Part of a small language model's weights: untied embeddings, 8613 steps.
Each number is 128 + 24 x the weight over its row's rms, rounded and kept within 0 to 255. Layers, rows and columns count from 0. The size above them is the row's rms in percent of the matrix's.

# layer 2 attention query, 384x384, rms 0.0337, rows 74-109, columns 0-95
size [217  86  88  88  97  96  88  96  93  90  91  97  90  84  86  83  87  98  96  84  97  89  96  98  95  94  99  94  88  89  91  90  87  81  88  89]
[[134 120 129  94 130 115 102 115 162 112 113 126 165 103 119  99  89 107 152  93 186 164 143 122 136 102 138 140 145 135 107 170  89 130 174 143  97 106 101 133 142 117 153 140 167 132 112 106 104 116 109 148 153 156  74 108  91 124 130 132 118 104 165 116 148 161 147 124 104 106 143 147 154 117 116 119 178 124 119  88 122 115 137 137 156 145  93 156 158 102 105 124 126 120 109 142]
 [155  89  87 140 160 133 123 104 101 121 106 131  96 145 128 175 164 154 130 117  88 111 149 114 123 107 151 124 169 100 120 117 123 123  83 128 100 129 107 147 134 148 123 120  95 141 189 105 144 131 125 120 116 107 128 160 135 125 104 127 109 143 127 110 127 139 104 160 130 124 128  81 124 107 144 123 109 124 128 125 140 127 150 135  84 108 146 100 137 150 128 147 149 127 152 151]
 [171  68 148 132 159 113 124 149  94 104 135 133 137 129 119 170 137 107 138  83 103 100 161  68 107  68 155 123 146  98 137 146 136 127  90 121  99 137 117 154 130 125  87 120 120 156 127 124 128 167 147 137 151 126 140 161  95 135 148 123  97 116  94 140 146  83 110 121 119 135 177 144 115 114 134 139  98 116 112 137  92 147 155 118 105 139 142 109  83 124 124 162 119 104 146 141]
 [134 122  68 157 149 121 147 140 117 124 147 121 111 132 128 165 162 132  88 155 106 108 104 132  99 101 134 143 157 136 113 111 127 148  88  81 147 128 179 112  74 135  83 135 141 120 159 137 139 153 149  84 133 129 141 160 135 146  77 120 153 125  91 138 142 111 114 140 123 118  77 126 180 153 122 107 155 159 129 131 119 119 118 140  62 125 109 126 148 132 136 164 142  97 159 166]
 [ 94 144 122 113 127 122 178 119 130 140  81 130 134 108 101 128 117  78  91 169 124 144  92 181 159 150  84 141 152 112 114  94 117 117 112 161 154 124 109  86 138 132 152 124 171 140 130 162 100 164  92 104 119 133  94 108 113 150 121 147 123 132 133 138 127 135 157 145 111 105  82 111 110 133 183 134 115 126 118 120 134 100 121 119 185  85 112 141 142 143 121 121 126 147 192 120]
 [115 153  94 185 169 111 125 145 145 141 163 130 120 132 117 179 141 157 114 146 122 133 115 131 111 118 133 153 153 173 102 122 146 155  88 119  98 124 128 133 124 142 122  94 126 108 142 111 167 130 111 144 133 161 137 159 154 136 153 111 127 107 158 139 168 141 113 134 126 128 123 119 143  85 120 147 131  90 132 152 201 121 135 141  70 156 152 126 158 128 145  71 102 118 127 133]
 [139 118  80 128 118 119 123 111 139 108 120 135 140 117 124 114 138 141 146  59 127 159 112 163 158 102 105  99 157 128 129 125 125 166 115 107 117 155 106 129  87 164 141 158 177 153 177 145 117  99 156 137 148 114 144 132  99 121 134 141 123 141 111 126 127 168 158 117 128 128 143  70  82 150 120 125 135 126 109  96 136 137 126 164  75  89 100 156  72 123  88 165 155  90 141 146]
 [116  97 101 152 133 154 103 115 136 140 113 129 102 124  88 171 155 132 125 131 121 111 112 107 117  84 132 151 176 115 118 137 171 126  78 125  80 144 133 149 133 148 111 147  98 125 157  96 146 171 139 125  92 102 129 141 196 124 119 123 159 125  98  98 138 129 119 132 109  84 132  73 162 146 149 153 136 173 139 152 120 140 139 136  65 146 118 129 164 137 114 135 133 133 147 135]
 [170  90 124 124 141 104 124 145 142 109  95 166 132 116 167 128 142  89 123 106 100 143 147  94 104 104 124 138 106 127 121 135 179 140 108 126 146 149 133 153  99 105 117 144 115 134 112 122  91 147 169 108 140 136 140 114 150 119 103 131 134 124 105 108 110 115 108 115 161 164 116 123 162 134 100 116 152 138 106 126 140 134 143 141  75 111 133 128 117 120  88 144 143 116 115 121]
 [139 118 104 110 160 113 123 134 141 127  85 149 117 118 128 110  93 131 104 120 124 123  99 177 161 102 121 155 123 125 142 118 114 106 100 130 141 152 132 106 117 139 116 136 116 116 168 117 135 126 118  78 136 112 109 117 138 102 136 148 117 121 120  92 101 135 148 127 123 170 110 163 184 151 107  93 148 117 122 139 153 170 138 190  83 129 115  86 163 128 136 149 179 117 119 111]
 [162 138 178 118  98 159 125 146 121  85 128 138 148 133 124 153 118 125 148 105 124 133 154 109 104 154 148 116  96 100 159 127 176 128 136 171 131 129 168 110 154 141  87 122 124 127 121 126 132 136 117 164 102 127 135 167 110 165 127 118 142 110 120 120 116  94  86  95 150 139 159 196 109 106 147 122 102 158 124 165 116 144 155 126 145 130 142 130  99 113 146 158  94  95 127 105]
 [ 59 148 132 149 143 124 118 121 142 137 132 107 143 128  85 154 128  97 124 146 170 128 106 143 160 129 121 136 175 160 110 158 134 114 122 110 116 113 152  97 116 113 130 123  93 120 155  92 159 133 101  94 136 125 149 121 182 129 108 123 147  93 151 159 155 143 136 126 114 148  87 155 128 128 102 159 126 138 133 149 154 109 115 149 116 117 142 103 179 123 103  80 122 161 105 124]
 [107 148 100 132 119 104 129 119 154 147 152 116 156 176 153  81 121 128 130 129 106 117 112 144 146 148 116 130  99 143 146  89 126 126 149 124 109 135 129 164 137  93 128 148 137 108  98 173 105 133 135 133 163 137 119 111 140 104 136 105 113 128 193 186 138 137 152 120 101 106 113  93 150 129 128 142 139  81 121 151 137 132  89 140 138 134 130 148 107 160 138  93 132 151 113 170]
 [129 149 116 169  93 120 149 151  62 108 138 142 131 115 133 139 119 179 113 119 130 123 151 109 113  85 128 130 155 126 161 138  95 152  87 131 148 154 135 107 164 114 131 135 134  85  94 145 102  98 136 165 144 142 119 119 110 163 127 157 115 118 131 144 139  92 121 161 126 111 117 128 125 174 114 103 137 158 131 124 140 103 125 112 109 133 140 151 119 125 159 123 122 150 104 175]
 [142 151 140 102 146 147 111 124 167 130 101 152 150 121 130 115 118 153 108 122 128 141 103 125 123 148 134 101 150  97 118 152  96 135 123 113 114 150 150 111 132 116  90  90 144 155 126 119 160 148 146 141 132 107 140  79 139 125 168 114 150 113 114 115 116 118 135  73 119 167 100 166 139 145 158 175 119 115 175 129 160 146 141 133 118 177 113  88 120 116 130 136 132 122 186 112]
 [114 141 148 118  63 119 147  99 117 150 146 118 174 100 100  73 114 105 168 127 137 148 158 126 120 105 100 150 123 151 161 130 127 150 146 118 135 115 136 152 135 134 111 143 129 123  56 140 109 107 101 135 138 150 101 117 125 111 137 124 101 136 135 172 133 100 142 148  90 110 126 112  84 145 122 156 141 141 140  90 115 134  61 104 121  98 128 122 100 108  95  79 148 161 109 174]
 [147 109 108 131 153 148 141 138 104 130 142 133 115 145  95 154 156 146 156  90 106 168 158 132 156  62  98 183 135 106 136 166 163 110  63 124 131 119 128 121 156 138  88 138 145 115 147 148 145 159 131 132 126 127 128 171 127 151  90 107 131  94 132 138 106  97 115 156 145 165 131 121 196 142 138  97 133 123 132 129  86 111 183 151 109 156 149 134  98 116 160 138  81 107 125 195]
 [136 115 129 118 139 160  93 112 168 122 100 167  68 131 103 164 156 136 148 151  85 126 132 102  94 128 106 113 147 150  97 135 165  90 135 145  91 110 104 117 111 154 132 130 114 162 155  88 111 164  79 139 102 134 135 123 163 120 153 132 118 123 110  87 124 125  84 120 125 121 123  87 118  84 141 173 132 149 129 136 114 153 154 114  89 180 137 114 137 122 106 144 131  73 135 115]
 [162 133 121 119 131 104 148 144 129 110 160  86 177 119 129 103 116 130 123 121 149 119 120 153 163 146 119  97 151 103 154 132  77 133 157  87 155 124 127 123 107  89 158 132 165  97 120 158 139 112 117 119 151 152 115 119 123 110 129 143 147 127 156 174 117 144 133 144 140 119  90 175 108 190 117 112 140 133 116 126 147 123  99 173 168  82 131  90 116 136 108 147 132 142 133 155]
 [139 175 111 139 126 160 157 165 107 104 124 123 142 128 151 107 117 124 119 136 157 110 121 166 129 178 101 119 153  99 148 115 121 117 127 125 101 117 120 124  93 136 124 133 147 124 113  67 123 125 120 157 130 150 104 164 132 142 121 134  69 166 165 117 147 152 121 172 124 101 127 115 115 101 110 144 132 184 135 130 132  99 107 122 139 136 123 153 189 119  92 124 137 173 115  98]
 [139 114 107 145 127 131 130 134  62 113 137 117 116 149 127 128 137 198 122 117 120 104 161 154 142 101 138 157 125  94 163 114 126 157 124 130 137 125 132 121 119  95 121 123 168  85 147 149 105 117 148 165 131 110 133 172 105 172 139 113 146 121 124 107 156 102 128 152 118  98 132 133 156 151 120  96 159 161 101  93 102 114 142 148 124 117 114 128  96  96 157 170 131 127 104 203]
 [153 161 165 159 120 126 132 156 112 107 167 106 167 137 162  83 141 153 168 118 111 152 134 119 138 148 168 115 104 129 175 144 126 137 116 117 125 123 129 161 125 115 102 137 116 115 106 114 135 150 171 158 151 150 125 119 119 105 133 120  88 122 132 151 152 120 110  94 140 140 121 181 101  63 169  95  97 109 138 149 118 113 139  98 125 149 164 114  83 116 157 105  92 104  95 109]
 [105 132 137 145 119 104 164 127 122 120 135 111 112 128 132  66 148  92 142 133 128 171 139 102 134 112 105 146 125 142 101 126 119 115  90 135 118  96 115 151 156 115 106 130 119 118 127 148  84 142 112 119 122 152 113 136  79 129 125 151 101 146 135 165 155  63 124 125  89 114 146 110 113 137 184 112 132 124 133 127  40  99 160  81 150 119 148 114 117  73 132 161 113 111 143 149]
 [140 179 162 135  93 124 133 120 149 128 127 144 111 117 114  71 134 132 144 134 122 119 135 102 114 141 119 131 117 154 117 104 106 114 155 151 112 102 112 123 131 145 123 139 122 158  91 101 121 133 135 124 114 142 121  54 112 110 168 114  84 139 110 133 142 121 109  87  88 125 169 129  91  91 163 161 142 115 115 116 135 120  91  69 110 154 116 129 129  87 113 106 158 128 125 100]
 [128 165 141 130 134 125 145 124 154 113 120 156 160  96 187 124 108 133  79 116 137 139  90 149 124 147 149  91 115  96 111 148  90 121 136 113 150 136 141  94 114 119  99 139 165 147 138 150 108 106 122 136 123 126 142  80 101 130 158 144 149  92 136 103 130 118 127  91 157 148 110 173 141 158 106 119 111 121 106 154 169 148 109 168 140 132 147 125 122  99 156 153 108 134 144 129]
 [ 90 112  88 112 141 127 125 123 122 123 156 130 108 109  93 168 137 155 149  94 129 108 106 134 110 106 119 137 140 126 126 118 132 127  40  92 113 102 184 121 131 138 109 116 112 111 131 146 168 142 131 118 126 126 180 188 179 132  58 124 115  95 137 114 160 119 149 129 144 117 101 121 141 140 125 115 105 120 125 164 110 107 130 131  93 106 179 158 138 153  91 117  79 172 123 133]
 [117 112 109 114 134 150 125 141  75 127 128 109 117 138 134 190 109 118 110 137 138 110 126 131 126 168 163 119 154 126 136 146 141 108 131 158  98 133 101  96 103 129 164 110 135 126 151 116 132 151 134 137 114 102 152 158 130 166 134 159 133 130 144 123 106 149 109 137 171 117 154 147  79 125 145 107 122 128 135 115 114 130 150 115 172 142 128 127 118 150 189 187 108 122 131 104]
 [117 172 152 145 109 139 137 154  90 138 140 110 140 133 146  79 142 145 138 117 151 215 136 100 118 147 111  88 112 130 157 124 114 126 145 127  81 140  75 142 131 131 156 120 123 134  82 120 129 119 147 162 132 161 118  66 110 139 150 124 115 132 123 117 130 109 112  97  97  95 145  98 101 118 135 166 135 143 168 104  96 138 124 105 119 147 135 110 130  87 106 128 161 139 130 112]
 [102 140 127 144 118 143 149 107  59 132 131  94 147  93 127 123 126  95 110 148 140 121  73 149 132 136 112 151 172 149 114 119  62 110  88 146 111 138 109 152 160 115 131  96  87 110 150 130 146 120 139 105 141 115 131 119 145 148 119 137 113  93 142 163 105 154 171 148 168 122 126 175 114 118  93  87 115 169 150 147 135 116 114 104 119 113 105 124 139 152 142 121  93 156 118 172]
 [138 127  86 115 122 113  95 111 134 126 100 167  76 154 139 154 130 162  93 145  93 111 147 151 125  97 135 151 108  95 126 135 145 149 104 163 131 156 151 113 144 176 111 141 122 133 160 130 138 137 137 142 102  57 163 113  96 160 133 130 120 118 122  99 132 177 154 116 134 105 151  78 135  90 144 123 131 130 125 100 122 100 141 132 108 164 137 170 134 141 142 138  93  99 126 111]
 [146 113 132 109 156 143 127 122 151 143  82 105 147 142 125 130 142 132 144 137 137 139  96 110 143 110 125 127 144 110 123 162  95 114 147 106 145 142 106 128 112 136 113  88 173 154 156 111 116 149 157 161 136 106 149 149 165  87 123 105 156 121 101 121 151 131 113 150 129 172  90 153 143 129 126 136 159 113 123 153 146 155 147 188 106 109 125  75 121 147 110 140 104  78 149 138]
 [111 164 164 107  89 150 130  96 125 115 141  96 116 131 145  79 122 107 100 134 159 110 116 141 148 186 111  99 118 122 140 110  75  98 186 135 138 114 116  96 145 123 199 166 124 114 124 137 114 108 145 139 129 117 119  61 104 132 143 138 157 146 155 147 122 129 124 117 117 112 146 142 107 118 143 141 139 134 138 115 135 143 101 118 176 133 116 148 109 135  97 134 138 161 112 123]
 [136  53 101 137 148 145 132 120  91 120 129 107  95 126  96 184 166 152  94 100  86 107 110  95  91 110 138 166 136 128 111 124 145 143 125 126 102 106 114 125  81 118 113 137 137 140 193 113 152 134 146 111 112  96 153 215 139 157 111 104 128 120 152 115 149 144 132 171 141 133 127 124 135 126 158 131 128 137 127 140 114 138 155 151 125 117 119 141 142 132 120 147  99 146 108 161]
 [107 121  96 143 128 130 129 153 121 153 111 116  86 155 115 161 108 105 141 170 173 115 154 104 147 132 148 155 127 174 132 139 128 147 155 120 123 116 149 173 115  93  99  95 133  97 107 137  99 140 125 121 140 104 131 129 123 164 103 144 135  94 142 142 147 124 150 134 151 127  89 154 164 117 137  79 144 108 159 112 113 129 147 160 141 146 114 153 134 119 127 158 105 106 124 113]
 [146 107 122 123 111 159 154 125 103 117 127 109  87 145 112 151 138 155 155 140 122 121 115 111  74 147 114 169 115 102  95 139 148 134 148 134 117 140  93 155 123 152 115 135 137 141 139 121  83 174 148 160 148 134 117 132 130 141 125 105  71 149 121 125 123 146 115 117 106  97 168  72 114  97 156 105 129 164 132 107 104 149 131  81 123 150 108 145  88 139 105 138 126 100 133 154]
 [150 115 117  83 185 112 119 130 145 132 112 111 113 154 123 140 135 140  98 111 132 122 125 160 140  95 135 137 141  89 172 146 115 104  86 154 158 139 125 134 150 144 171 136 150 155 134 100 144 113  84 130  84 124 118 167 128  80  98  93 113 141 173 102 109 173 134 166 179 127 129 120 149 122 123 150 129 132 110 156 149 104 140 164  98  82 134 121 157 140 112 157 144 146 135 118]]
# layer 2 attention key, 384x384, rms 0.0329, rows 74-109, columns 0-95
size [ 91 199 116  82  97  97  89  98  93  93  90  94  88  89  88  85  87  96  96  87 100  88 101  99  94  97  96  97  86  87  91  91  85  82  90  88]
[[116 130 167 106 161 154 119 135 128 123 125 174  71 129 108 124  86 154 137 107 121 124 110 127 149 157 108 158 120 131 131  99 152 143  68 201 130 118 105 140 143 144 116 141  89 132  87 110 138 122 113 132 110 144 145 145 128 142 101 175 124 132 117 117 137 116 132 109 195 165 155 112 114 123 133 124 112 158 145 122  99 140 152  99 106 139 145 114 163 160 130  95 120 124 166  98]
 [124 179 109 162 132 121 185 116 113 143 145  88 131 161 133 131 159 124 103 171 132  84  94 112 114 171 125 111 116 132 154 114 132 106 166  53 138 142 139  82  91 136 143  84 138 118 140 135 157 148 156 137 106 123 145 118 148 113 147 100 143 135 124 170 128 125 130 146 121  97  83 125 112 129 152 126  92  97 119 170 161 138  97 129 138  86 141 110  99 130 118 162 150 139 105 141]
 [114 156 115 162 116 158 172 110 109 167 128 106 139 153  98 135 152 156 101 166 141 101 133 118 122 132 110 132 123 165 143 103 126 135 139 112 149 110 127 115 102 141 180  92 126 121 143 110 128 162 156  91 109  69  98 132 147 121 165 125 162 140 103 178 130 133 145 120 175 138 105 101  82 139 154 142 120 131 114 160 153 103 102 153 122  91 124 107 111 141 110 134 141 160 115 112]
 [113 110 101 120 144 121  92 131 143  92 149  90 166 121 141 157  98 115 136 157 135 157 153 115 103 104 146 157 119 137 131 170 149 141 178  88 113 157 129 118 140 146 131 144 154 126 159 160  97 102 132 145 165 138 131 145 122 111 141  80 126 154 126 120 132 156 137 144  96  69  98 132 132 143 109 115 145 163  84 116 156 116  98 120 138 120 110 120 114  83 137 171 135 134  57 126]
 [117 142 186  95 147 120 157 152 159 106 175 121 134 120 140 133 139 142 139 185 141  88 138 110 129  94 172 122  99 109 115 131 104 122 116 142 133 140 113 122 100 136  90 113 110  89 139 146 160 146 142 145 128 144 154 116 126 122  96 105 117 132 136  60 130 120 105 161 118 199 125 127 125 143 109  63  99 115 128 120  93  88 127 151 107 145 141 134 117 129 139 135 104 126 158 144]
 [133 124  93 147 151 136 149 140 142  89 149 129 143 125 119 182 144 128 112 108 130 156 118 153 133 108 185 151 154 110 147 146 146 113 153 124 135 125 128 110 148 147 109 126 152 158 174 131 146  85 100 110 179  87 146 161 145 157 117 126 149 142 168 176 124 159 135 136  95 103 135 123  92 159  90 114 122 115 114 162 124 116 164 159 159  98 155 124 127 130 145 128 114 174 105 141]
 [101 143  96 151 122 108 156 122 152 164 111 152 102 172  98 126 161  88 114 120 126 124 108  86 130 145 133 166 116 165 143 108 160 113 121 143  83 119 105 101  99 141 148 154 167 135 145 113 111 151 176 118 110  68  89 134 127 150 147 120 135  99 126 121 135 103 145 132 129 131 139 118 142 132 132 177 120 105 130  93 149 114 124 137 154 129 121 119  69 127 166 128 111 212  76 145]
 [181 117 116 163 128 132 113 138 126  75 170 114 158 128 182 154 149 122 124 124 161 131 144 147 124 125 178 115 114 132 135 185 136 101 177  86 117 127 134  98 126 131 103  65 180 113 155 128 149 102 151 117 135 101 128 128 168 120 147 111 139 155 150 140 138 130 154 146 114 104 108 135 118  93 126 107 166  86 121 142 153 123 130 141 156 146  88 100 102  75 120 170 158 128  72 109]
 [147 152 124 147  76 152 108 140 132 107  93 135 119 156 105 141 131 158 117 146 134 121 132 111 152 123 105 146 110 129 119 144 171  99 153 136 136 121 100 136 161 143 131 106 176 114 145 102  92 150  83 120 143 111 112 134 160 113 157 120 142 142 120 116 134 137 112 133 132 146 121 109 120 117  81 143 159 170 161 125 154 137 128 132 135 131  76  77 145 145 119 162 133 162 112 100]
 [ 86 116 136 142  87 115  84 166 144 134 113  88 156 147 127 109 115 111 137 151 121 128 144 120  80 123  84 118 157 109 131 190 112 108 145 125 125 139 128 112 109 133 125 106 106  86 141 137 111 119 135 133 154 161  76 106 126 123 116 117 140 148 143 116 128 164  98 118 148 158 134 119 149 114 121 123 129 146 205 133 158 104 129 102 140 154  83 143 153 132  97 114 120 146 107 136]
 [109 161 135 128 103 122 121  92 136 171 121 117 105 164  92 125 135 173 164 141 105  95 156 129 138 150  67 128 164 126 120 115  88 148 111 159 157 100 118 152 109 133 145 119 115 122  66 149 108 115 120 145  73 118  80  92 130 140 176 177 101 119 125 125 130 120 132  89 145 149 127 135 109 107 140 164 129 103 116 121 147  97  91 115 113 171 140 115 149 122 112  76 171 136 131 157]
 [151 136 160 106 159 148 138 139 124 125 146 137 144 140 137 115 131 132 132 103 124 142 138 137 127 102 165 114 146  96 150 121  96 111 146 112 170 126 134 100 133 136  91  89 117 145 123 137 129  53 130 129 186 119 172 144 111 142 117 118 137 107 148 123 114 119 126 163 100 182 111 140  71 156 100  76 130  84 154 180 136 121 150 121 133 136 140 105 107 125 190  99 104 146 162 106]
 [ 87 112 128 118 134 141 115 126 126 145 116 137 114  92  94 147 145 124  94 107 120 154 141 148 128 160 159 136  96 125 123 122 149 123  97 151 114 134 131 156 140 109  88 117 120 127 132 142 114 132 113 121 178 131 199 162 115 154 102 102 125 125 119 141 123 119 116 134 117 114 136 121 148 143 148  99  87 160  93 128  94 101 139 135 138  91 146 146 182 164 195 121  99 111 155 104]
 [119  93 126 114 145 105 133 130 149 151 127 166 149 121  71 154 133 130 160 151 114 150 113 132 139  85 131 140 154 149 131 141 146 184 133 132 107 136 128  87 136 134 147 200 146 129 144 156 110 141 156 159 152 132 103 143 105 112 121 127 149 125 134 112 143 153 150 112  91  76 107 125  91 131 143 157 151 105 103 102 123 129 110 141 169  91 188 133 157 120  96 129 103 150  74 138]
 [115 136 159 143  94 134 144 110 104 135 112 122 121 160  90 131 116 171 115 155  95 107 136 136 122 112 119 145 140 158 141 130 158 129 110 188 144 114 124 121 116 122 154  85 132 135 116 134 105 103 147 151 129  89 120 122 121 142 151 146 102 141 141 122 138 135  96 124 180 159 129 132 117 133 115 119 157 100 179 145 112  89 142 115 115 151 132 130 118 151 134  57 138 166 124 108]
 [166 103 149 106 116  85 136 150 140 101 105 159 115 112 121 128 129  85 155 111 101 156 129 103 167 136 107 150 101 125 127  91 107 162 108 132  97 137 120 125 132 142 109 153  89 143 124 113 140 156 113 109 170 129 137 132 120 141 116 119 119 111 101 150 114 116 149 129 126 139 123  98 127 116  97 105 115 147 116 133  84 145 133 147 110  92 215 179 188 147 166 131 118 114 121 116]
 [127 139 120 160 104 133  98 130 154  75 164 115 134 126 119 135 146 101 159 137 153 139 169 131 121  94 140 118 116 145 143 175 117  82 201  96 123 138 117 157  89 138 173 107 138 124 137 141 127 132 148 134 149 153  96 120 144  85 156  89 140 127 168 152 120 176 114 155 118 110 108 103 109  98 106 159 164 155 142 137 140 134  60 147 130 130 145 124 137 103  94 134 139 174  58 125]
 [155 181 124 126 146 115 166 135 103 105 209  94 134 178 152 142 141 130 124  75 155 122 124 150  84 131 165 138 146 122 165 131 127  76 150 118 144 135 104 112  99 149  86  98 128 164 163 118 152 101 138 124 123 110 124 104 140 112 138 120 142 150 150 132 135 116 111 146 123 155 108 145 111 103 160 109 131  55 130 127 159 156 141 131 137 162 105  93 107 126 127 142 146 144  90 157]
 [ 93  86 163 126 107 123 138  99 138 162  52 160 131  61  95 116 167 115 142 159  90 125 121  94 138 112 128 116 119 108 138 115 145 135  72 163 122 141 160 138 172 113 124 140 140 116 133 130 118 118 154 122 145 118 147 158  68 151 126 122 129 122 164 103 123 127 123 106 125 137 136 132 125 167 110 143 113 151 136 123 114  95 118 122 118  85 133 125 143 132 178 123 101 110 165  97]
 [120 119  91 111 176 114 126 116 129 162 142 129 135 111 122 125 106 171 155 133 121 166 127 138 148 119 170 133 145 167 122 147 130 169 126  92 135 136 140  82 171 158  79 138 122 144 116 116 169 104 148 157 116  91 179 152 133 111 100  93 131 144 174  91 144 112 157  95  98  95 123 117 102 151 138 187 149 154 113 107  99 106 123 131 139 106 116 153 146 136 150 111 128 128 140 153]
 [ 72 118 115 130 129 122 123 129 151 149  70 109 142  84 104 139 105  74 132 152 155 117 143 116 109  92  95 149 101 175 105 105  94 149 120 139 120 134 119 114 116 127 170 194 115 120 123 163 119 136 141 107 114 155 113 128 145  89 117 105 123 122 150 131 134 143 141 118  99  81 136 121 147 159 107 163 138 158 131  97 157 147  85 118 156 133 137 132 135 123 105 144 131 103  79 147]
 [105 104 129 154 108 125 125  91 140 159  75 122 107 150 117 144 137 139 104 119  97 115 143 155 152 106 102 156 128 128  86  66 123 150 114 172 131 152  97 179 136 141 143 127  89 150 124 150 111 126 110 132 116 120 130 138 130 118 132 146 129 142 104 125 119 144 100 133 143 124 138  98 119 138 157 177 138 160 177 172 113 163 102 126 137  96 180 133 151 141 101  62 124 107 113 128]
 [ 85 114 124 113 129  76 128 147 148 128  89 151 125 140 119 119  85 156  85 153 105 101 135 144 161 115 104 166 108 118  96 108  70 102 161 128 132 134 122 101 111 152 171 118  61  88 130 145 101 128 164 116 121 139 132 149 118  93 143 117 113 111 117  89 118 146 104 195 139 121 131 117 132 131 121 145 127 134  96 144 124 163 110 167 107 137 127 106 154 159 139  68 105 111 111 144]
 [110 129 139  82 123  99 154 138 124 122 122 123 117 152 123  95 115 182 106  91 126 120 115 156 133 156 115 146 143 150 131  94 101 150  83 148 138 141 160 137 134 134 120 127  75 122  89 107 112 141 128 156 106 115 164 157 116 138 117 163 122 113 111 123 135  91 106 160 168 191 152 111 122 113 136 148  77 109 132 154  90 156 132  91 125 151 147 154 139 155 154  47 137  96 161 125]
 [ 89 142 169 142  86 147 142  84 148 158  54 132 127 120  84  83 170 161 118 160  97 119 147 136 158 120 104  94 117 127 123 111 123 100 102 184 109 110 121 139 106 107 143 135 119 122 108 150  77 138 142 150 144 123  97 126  91 148 113 152 102 100 157 145 130 110 106 126 124 156 146 114 134 142 123  82 124 121 154 113 105 110 129  89 175 122  99 131 127 136 110  96 133 128 114 157]
 [195 131  95 158 138 147 128 123 118  86 147 105 140 131 132 150 168 102 151 131  96 138 135 132 147 135 147 132  86 108 115 174 123  90 148 104 169 124 114 138 118 118 104 123 150 158 148 162 114 106 137 107 133 113 146 103 152  89 146  82 120 148 127 121 129 165 138 130  87  56 132 105 123 105  79 112 138 133 122 171 126  56 120 165 135 121 125 122 161 113 118 133 133 154 105 115]
 [131 115  95 117 138 114 139 147 152 106 145 130 134 130 140 125 129 102 119 177 135  73 133 104 109 108 141 100 141 109 132 104 126 171 145 106 149 140 130 104 138 119 146 174 153 118  80 126 129 112 162 113  93 127  84 113 133 105 123 137 122 109 143 112 142 108 158 105 143 126  93 154 111 144 154 162 124  85 111  94 143 100 112 125 116 184  90 107  94 111 108 115 123  75 155 127]
 [126  98 133 102 124 117 164 154 116 189 115 143 113 139 141 134 107 135 116 112  94 147 119 144 145 144 111 170 150 145 149 101 107 133  86 115 106 128 147 113 118 127 144 146 137 124  99  88 160 154 132 173  86  92 136 169 137 154 138 154 118 105 119 142 139  80 124 135 148 151 143 134 101 137 113 143 117  61 153 131 121 153 122 117 119 114 158 156 112 151 157 107 125 140 140 151]
 [175  79 128 123 166 151 122 151 124  94 103 143 149  86 125 146 136 110 123 142  99 161 113  99 156  99 146 154 102 100 149 105 131 177 134  99 100 132 133  90 147 159 124 173 167 124 180 127 141 153 130  91 162 136 209 131 139 120 127  91 157  99 139 174 134 119 123 156 109 103 145 140 171 159  89  83 121 157 138 153 125  90 142 168 104  94 135 143 138 115 135 102 101 110 193 115]
 [160 150 141 147 116 116 125 151 110 106 139  87 126 159 160 101 128 131 137 124 169  84 130 159 110 148 123 119 156 160 124 154 139 122 150 128 106  95 110 132 112 110 139 123 115 114 124 129 124 133 145 122  87 135  97  89 120 125 134 115 129 143  93 136 106  98 117 107 120  78 136  97 185  98 166 117 151 142 122  93 141 123 119 102 130 118 136 167  93  89 108 160 138  98  63 128]
 [ 95 116 115 167 157 133 105 102 102 160 155 103 114 105 158 173 160 117 136 119  99 110 162 130 113 148 136 128 103 119 157 129 183  85 143 150 124 149 137 152 126 137 138 110 156 137 204 147 145 114 156  56 166 103 125  90 144 165 143 127 118  93 163 129 120 138 115 156 173  91 121 147 152 114 112  96 141 136 108 139 135 110 111 149 147 135 137 122 158  92 109 154 114 179 128 130]
 [122 117 176 105 119 116 131 134 134 164 114 155 127 116 125  99  77 167 100 110 129 149 111 134 129 105 115 130 131 173 140  79  98 177  85 167 114 113 172 105 114 129  93 148 106 105  79 100 137 134 132 179 111 125 144 129 108 148 105 167  78 124 141 104 141  87 146 140 161 162 149 151 114 147 160 120 120  89 133 110 117 107 148  94 120 126 138 143 132 145 143  85 141  75 196 121]
 [137 144 106 150 156 136 148 123 135 108 152 108 156 115 147 154 130  96 119 134 206  69 140 151 118 139 158 154  97 107 123 136  91 115 169 100 117 139 150 117 113 123 124 155 147 152 118 114 137 131 130 129  78 137  89 101 154  96 148 131 124 129 136 120 116 163 170 116 168  99  94 150 119 142 120 158 118  68  68 128 169  75 113 149 156 158 107 131 109  93 125 125 164 131  99 134]
 [150 100  92 155 158 170 107 144 116  97 119 116 159  83 144 158  81 113 114 140 123 183 127 146 152  97 127 110 110 146 137 160 142 129 143  81 145 154 120 108 116 133 115 152 133 118 174 113 151 115 119 120 142 174 143 134 111 100  93 157 142 127 114 126 117 132 118 124  80 122 104 126 130 104  97 137 170 127 130 115 129 146 106 133  93 132 127 111 165 119 114 148 154  84 156 117]
 [137 125 101 159 180  99 152 142 104 148 175 123 129 144 145 151 102  64 110 137  96  93 118 137 131 175 148 150 141 145 138 162 130 140 101  66 118 144 126  90 116 120 143 154 133 133 156 136 162 138 143 104  93 142 113 128 184 122 130 110 143 109  59 102 133 122 121 140 208 114 107 133 187 126 143 140 128 152  46  70 125 114 109 145 111 153 120 144 131 130 145 176 132 141 103 180]
 [137 126 133 146 110 138 138 123 134  88 198  90 142 124 140 125 130 124 151 118 170 139 108  92 106 129 151 103 107  98 143 144 147 156 130 126 104  96 114 147 180 107  86 103 130 108  87 155 181 107 184 157 131 112 137  85 143 169 126 121 122 151 145  92 113 125 129 104 106 116 141 104  97 132 161 154 106 101 125 121 135 123  65  96 125 153 102 149 113  93 124 181 150 133 119 132]]